config.toml
d_model = 640
n_head = 15
n_kv_head = 15
attn_scale = 0.125
init_std_o = 0.00421
optimizer = "muon_variant"
lr_head = 0.00747
decay_fraction = 1.0
seq_len = 1024
doc_mask = true
steps = 8534
dataset = "wikipedia_en"
Each number is 500 + 50 x the weight over its row's rms, rounded and kept within 0 to 999. Layers, rows and columns count from 0. Numbers have three digits each. The size before them is the row's rms in percent of the matrix's.

# layer 5 attention value, 960x640, rms 0.081, rows 236-255, columns 256-383
118:467550412505510517505478480428507527547579522429547474447492498527468536439475526461516423496497447458453526502582378547558532503528472494461556463521499484526532479508447489475487487488454517481542482526525531445486499545412479522535606482519478456504515549547537566432537435535440497579520552510408518567484460535557513526507441524499526523455544509502475476464493520476569550547470
108:442496515510538489471490477565496531530528557483467476529519457558489538466467489417529512452613448481451556542457480420469494463559489476491474592530495588496532453541551470500451565495490487529515594587493552529503450565460574593535568569604526602590522488517553577395520473545503456374505585545504447533472534481497428472441520508470520498447493523581585445380583477460450507534481
103:518451497516442517475422506457522389470474507546428546537560612521469469485520609455511441567464507518538512496451464417542554442488476504543542492483622528459453462517548470468586498521467458437555585528499510451494489490430574463431596519495511511562551547541523443529414536555464555486479498538413434482493413486420589456512456498584414468523517477425510508469565449394487560556523
106:465445415492488494477526487477490475458523477506558534485442406490551460509537467516579494529468495502513506424456531459516500482547503393416515499489445433516495351556555487598461563517527580463541471431625412462428460519601504478539414420521574509421409526419516573394504453378453600435454459389476546548462455538525556493438453451555506490398547506449433539484519441517402524492436
110:489491490488535487425553451569539520500486460509506518546606507574497518522451496455483486449478396490502450486480521455368523548559483450440504570482469613484463485475552538499457497439549473481509480436568435443436467521560401489495463554443528460412511517416545550533456529523429528539508524472430491462533412599465611503586496461382573447511470444586507500454364385502483437582553
105:503489516492490491551477462505386429567536471450526512522437462536468386436453511452486564591523457522481539485544496546501541534550453569507451545552382506534368497460474620500447511495541579496487564501540545548540496598497501427515486502515472565518530577557556492501450471555467517512571514500537519576483486464502500428487510499494463485514582462550501402503528548478522520457575
103:529419444545522559463486507491461495439395571465640543541528488570487553486446470417512472549535539462442509441404531430549467337531445528554454389483567495577486536522495441465515524492475479548480416399481470465456469550507548513438425515485532536519428441511471562607539516547611520619467494535572552543535447474423547469503520495547526454552543506526468520536593526441419516443471
100:543511541531522444480564487504461375560510418516443502465576539505384519451400407516457536400474527426515372508543513509511524434484468326506476496477522573540526538483540529534473510532555401452563459489503579457568498478559521574462449489500499453530391455448493450477513566547494538541577520556512517465450456464524546552463403473535485475501449512482543497450473434539492541466483
112:500545508510468496487507465525547530463538454535508518590407481485455530443494464533488506489484562513549534428470600518436516550508574597425456481474511597436512457450521525480435575498519457553511528503473495566433494505555439531470566507554510464498489496522496445483449472472515485505487545556549451549516544459537514498433471556493509451479470420503414660468517525469496571455525
104:520487616432489452507536567570518560372473463450527551507553515426579430587606528478378476478503447523554522510488449512447471573492540649446418574497513504473394500459447513455483564529467493507559493465509500648491469483452485635526524517463497546581485457481513459545465465483569496431572494422536502452472502493474566529527455508571452466404488428586468451557503485495472393485425
110:493485533618571575442453506476494557481490509483446527551518505400567558497554455554477449481490490441604543521573394520520377496474584504554551489489577529405584516419545507459567570418474484498502568621419448527526536504524472433400471469526514465543528457445469553503469477522492438453533568502396495472534566469483461529557454494493499501574414509483505484529450525565459409500439
106:479487437473543473446561471497524486385468550475603422434474448529500600492493466441515479493514486546576433503514588574543505429467420485539435466512416432570499557486534553573581471456480481465424495558563505415454458531527528528612548562454510471504511472531462488481533462467519495538497523492427511456489478570616524502508484547445517431470640499531549516490513620500506412518548
107:476525461465521488532521483482538427551576504490592500494558468547468496507478463454599558468473377447520595542583542423580551434528531543496533452548490479458578495564512472421524531552505432430466479484445524443499507506485473490442481517512383501396569462419594492497438508574476401538534480521575501525532384536412539568454415477495395575512564550523530535527436522475530478496446
101:476526468497508491527451459542559544491515515538454513489540488572529494527489547454540440468464516408482530500533466471433564446503578482460557544502542513445482533446526625503498545566556450569526509470465510539547447496608551487562454479513491512504563513457475460470565617497465573520495470501494474455496520516539500511482456482643489431407453479458517511484503488511589460587471
109:412433450482420522544502490479465531455570489508533548416464538525526466488544490489437459457532539504495509515519481476439481529597463501494516478441506580442523586404489599526537584477484523378506524518522501454448557561629552416512492492409577557556446563520585483572434574591540504523519451564454494474492492497528548396515501547477502500539504478475464450479509486445489488470485
105:492519537486475498500610475487419566522529424477428625497449501442480509548612518511476512505458581477559490523436554570460463462448493515524539548577664515528448539393513504522526592499488463417503491444441561482544450456471467578429469573496534468463553461489423570543503591525548512546462488499473452468457526521503509454450527491480600478484444485516581533558447533523526417539430
106:518481484510483542464441564467511397444489517515534498484494516520482553560554492544586469505464538535565394514509454537500401479585482527509612530367590339474523488504494478523433435455540583518527530489523518442526495566500603526516495501523578488537459541546493487512477530524469514469483505488484529532492557543428467514449498533461468530432456355423516480518509521618612549472508
106:541542526505478497500497409464589538498499454531477567608555447597560482529570490472474560482383492575455451470495471514512500504469525517484594497537489558481583430556487451486490439545480507413511497482559449540431559524464478399554477468427566494502612496508574553469508484409481504591528559558532506558480488438457487546550561538518447506566445406417448483470414512522489416512505
101:540549561370434489528570529489457488454495480455549426481473424457511656474484476470568509535562477456473455499443397607503524514471534457561482442479489459446493413508389495505568489566474457541480568433491485498478433479496497465451499499498542458568463439440547579467444622486379541584508517503518475516540584479497390536506520501503460490519480542478481514597506479501544509505452
109:471518492538447536430553523374441400486451500566539580428487538465441584507447548484506422566486531465455492397564470480555433402515452459528518517464481499502429490488534504532561462390424562442416486450467506447449480551557498437564592511422477425420484569535466534549447504439558425490539512538510511388459561570394413502601599504518580548478511477556496487430538436485430525461489
# layer 5 attention output (transposed), 960x640, rms 0.116, rows 236-255, columns 256-383
135:461434393479465431460428541470573474537374493563470528500494528459526456400527517500549465459496571425519518462467504519519506455392517468418485499400543537470498482511538490504493524550513541576550519405583532499399521460544441549487506460592473534531472462474587542526574458548452575508542587471517504429491593491496441528435551427479463544553422521590408478552479445524488544471512
131:534546508512471584454459462376540497503622484517505417493498485424592467537463525520466482526436363477455505562537357438525468446521551489585492510447477583452507518473605531501438561477489485518482558531487478455506533439570603481548585538508563430475535496499462456466449514503538470474454485462433562545558508513452570536593519490565545517459491395454467573506529515511414505483431
127:464451519520475415525627433476460563480488590465538563526427421477538627462501489509567510485501648495475476402522481422409540520484475422449531486464481488531490525525501441446492360434408397470520457529535508456552595453514446473602448469511473427442426453445436475526379499606496539564505458535485530507533566445513534479543390505481514540523530573478555510521527478565532491470550
128:522537520477598472422484530438584484498526702352546411477506463405500442551399434432425496549517500457549543498458415521507454458452516525550638516505534447524513423422521566434562506469424466497544463580553519551544455425512534476535478508479482561555504523531466520418625500484510505501524488431465577500511479446543516367462541459416517444493545614506442539578485544556533471468475
128:559540471461521463446491509588487482462361495571542530474503588526575488412549487446430568467579454453486503423548477476489448494550489476473515443600495564483510501531413442439443517536451511566538587540496521589453541483471540459588578493518431581515527555542462396492483455496407540482553434485589521454530507458473508533438496497514504526527531562560581642442492510535579538563519
129:588523521477540463411503545433558529535503436461510621559523453481458519461416514541409430556532582542513503476479555435535452491444572423613535488458536497463514558519527549463507496439587529413474454555493564582508475526444518538469464536539500519459459550590438464541611472542509482531422607470536585541512410379478514453535416456580457597510582575604484449523473478537506433533515
130:527502520461544466531470451484587522500570514475435423566502505471471536532419492486499448503471430531537522488450496510610490500533425497525418479526485470442565570437538430546530415476549491484430472438539491522534461584503495509412484499459439512472410453459454584561627459491533516426517506483526529502561571539498509485414581553537425546540524514474439429481494501447517494526452
125:488451495463384505455455584474368637506431512528461464599461532555487469545413532589551475548487455386510527522482486540572503456531520457537496476524486442481598592526454495470493488488495499489415494457566479585515472499559471522543456481491433469484535556548523609515516503484462496488504519460473509556541491499537653507465457486503402510428441498444582440540521527493514534443436
134:499525486513481480506484558448453448485494625592481504445548583529495527409533654501469485505535408402506552504514512470533466495493495425452427458457473450460467525502488477512473494506476518489426440450499484362571407506449405551497605476552526471456471489556426579425525548528503535477486590525396507521484527440425525479463554600454577479506466571516629443451431474520527527560512
129:469560437582521565566569434471517540555509492529479493525481523485461437520544499442535466485518478471493478456556422483520562498524459567463547501517509407515533440435489533542458515463441613554496397516508421560580523529448602490425452446521446454439581462496452498594465541482487564524558506557614498499441527509543548467497576521582400535394612520609456501523532484436467502506474
132:490555564550484617448495459489454468449474444586490428443455485534480504493576435513498457483485474560558548542523457535438542483493362422511509530542499444542522408492523544549524543428481491546501488550594418498557505536518500586495403497585478500516517366566523492468526512501532513610529477433526458505506518556526506471443439506481603539570519553514389528495579531478450402461528
129:603519513383499492504493589505421476499497522552465527492522486541587470500454499499446530617512517414562497461515495511505483541556524487463517519466479461468498448485445582546524513512447609434533568484594595546574569483526597489567455518479497594498579426512481525457528525489547600507536434515508585541506429556453491499483526501429554514486577500463519429552543559510561497599502
126:507473550518404589372456479516439541495496563478541489637541452539560555439524450494525490429557480505543434470505477534438490552430524527600367566443473485548543539444380610429513482467519567428615463494479497557464493461497426505451492470520530553529522473441487529554422503501553434425562562563428600470423452532502476491560484578499483547457452565463538503437507412414509457562572
119:481477463415603517441560459544525450502617483577508560504563485465464543495536477472473466499491445505508449512522532485480433522534442478474589620489563541570492547501480497535522535521571549512564419538635491463510508483500578528517505471457464462494592381443480493483507506480552556487486515449432452481430441603530599498475505479493396440456460551506585481518529537473526570517559
130:548544513456567444519469546574524460482484508525499499398568489506526563480490431442507519491575327517517492529558451547486558402552447426493346504516528447478570397453491428547486458496472536469471516490525515517493481541499453548534572455506458499434493499500462544442511493521502472543504561487543514494445501458559486609477484434495448438449502490548425484502477589466494492452561
130:490577515518462504552501539541500494465391481483523551596488460470497518525566523484524526604460587609494463533522493529472538473463442442530406486538436448519377440501468478502470525442530531429472461438451507454424435515522627519555568555456567490487445476518500526517432440425464491548520519474491513529497436499552470448468515502516464485537538449429453468465499473486570470557440
127:543578481405555462512529622492541508489512486613482517567490510448477472538490565548503483541496502454462520568514551429529512436464490512531502454487464633557502587509526462468528447458361557491424583516474487508562505468458508490488550503436480600444614574496456542469542508533545554491428516522534390442434464522546468521403578469451550446491461522484500508465522486400471459471496
129:555549549497509536428563462586556513564492495456543440444605527444527426466610523450538510543564446478517445418496540474437524562493522472525478496487520440517489440491485583537515434553598568543454420505435549480447416539514494507519478593429530515517482390501502437546401545604585493437569419432533480571479519548492464431484478525516525401489469610466530448477469475497605515465559
122:460479495417563481531466488507510446483474522503559537404586569428484456494627426492467517429476537551441430580534481572482542519440500529570480430473512539620485554411511488459473535539449535555528498557511448503470523512471492556478407434458535507493543517560534518503530439412437508486500543515521493523573462514542442491507451513450495447401447487464522539532468427455468508514465
126:491412491444538471555483577443497519460447496509489461508505527468496434476469540429535489556537399491445569491591397562488461508445510409510523428571527515464479481527448450518494506523503451515557499554496478526378561435444512538499441480572501497480527477535605502554437522452539519478511552560519488511355576449421570443428420492511484590585477483535464560463479527553499464452523
# layer 5 attention query, 960x640, rms 0.0836, rows 256-261, columns 256-383
100:544471428506488508486548527475468542505543464585479449475477585485548434519483518545506485553593548593480465541505484420477480565545480504560450517461444512520458381571474550557467584504611493599402487523499510469484473451526516480456520483449387540606433559550460600477603533485511507577428464474489491539560673573522387450456487489515496547470483502519520546502455482500524522562460
091:463515589590489517438551470493454557509434472487482417407512490498485532508474552452478476469584556498456499449435484473460423621434518478574508485578499601522550553541558537576524472463558462439438535481506449443534511392494466558468476482457500447567466491422522494530537547472462573452472539467464507548444470500458479472589441517514474492549629463499565511572425533470496494513433
093:465496530559512426530416542504438435460494503430454424696522491484425551515445500569435463455381533483598451571513470536473583535446483476602409579549448481469472458506521472520437575557524488562505513516497521507475496433492566515507475492405587505442521542472482492530567498511459461514477459477469448487505493449474461576510454556478494440612538456488494428547532486484500523471523
103:386539434503548425513545558434372475465445399530393472529551483491495465449420518417571498649471505521482489457490493557501552575488473476436419612463590455577435518596441574517509512529493466581592436491459539472539526470454497531549549568559526558464524550498531486422380555419488491526512534463498554480530485421466495466484592541539484499502526550472522561593450557468511500500496
094:475532486509516590475517581535410457519456405519500470518569508435543495493487474486536508467593465498523452524417464438498545561525484431453456414499529493469570575535436480493434477521453507580463521545531448560463528464526457475537434547443483527569470546543488560362481572517396434405593516472515508497469398463475489421521478540479492490553542517514493563603530540443567526507451
094:483545510539511525397412529528494479468573554478464447453664503477457491434497493499442449495424433538495461414425487514443524586523578392375463509483538592516474574503529529491497533550389494476503528503550452450596484530535455511434447378514513506494469548479507426415588532593526520415493507467498470414548503436485449427436448419566497492492468577472451498561530458489472474383525
# layer 5 attention key, 960x640, rms 0.0806, rows 256-260, columns 256-383
103:503562429459505570493565548354425514442568419592434476442555544478556472594473538483589574491467541493378559501492468415478481518511534495512554570471437529522553474526458470448550571523571569529439439598553467428468443544454501534475513531521504605484488590491500467553452549565509496453536518499560563516500497462376512524487403518510517571495514499471492570477466480552452532493436
092:477567497477623500443538453580504511614471463453481425524454613486494500437544499514496504472488515465446514496513448384437585579476488518517432505496556378496435542511626557505500516560602498509432506517538517477444474421536344513444593527523589479429418484459507423577493455607427613473479546466499559507556498563397498511562499414477462495535537480404441532450446577500460502466400
098:507378449509503455481454552539357483505574523543497421473455469507475560491446495388491459537513504448506524470507414549461548489474532454543470470460445592538514428606458569559461493580455495523551514499516514462518485502524617502506555430465553503482548536481516570503498411462485428518537493586458412500405399465451479422512471500497463491438557505516507563457455513486473525515458
103:487469411466572512478451615543470518474526384455386462512511538545476524464469461521514499535466548596420554497494477533537536515583529397467446542469556544510481550444417465514535541543488473465573485575532550512541543568517506545454458582590475483398484507561587588602409507510457568590567480471471344527485468428538488435429523579446510633389492547482433484489595486482550503549561
101:541471538465474550564424595512608474601546436557530434544474507504495395544518570536493504461555535489596393502508525489440535443562521373534501444490487477411511529486474468508485569473515542504542591456485480519449523462469441543432586520564485416541459522515548496525466489591378402479542576433470425573475434456512462582461439507462526413476449495558569504525478524382538543532561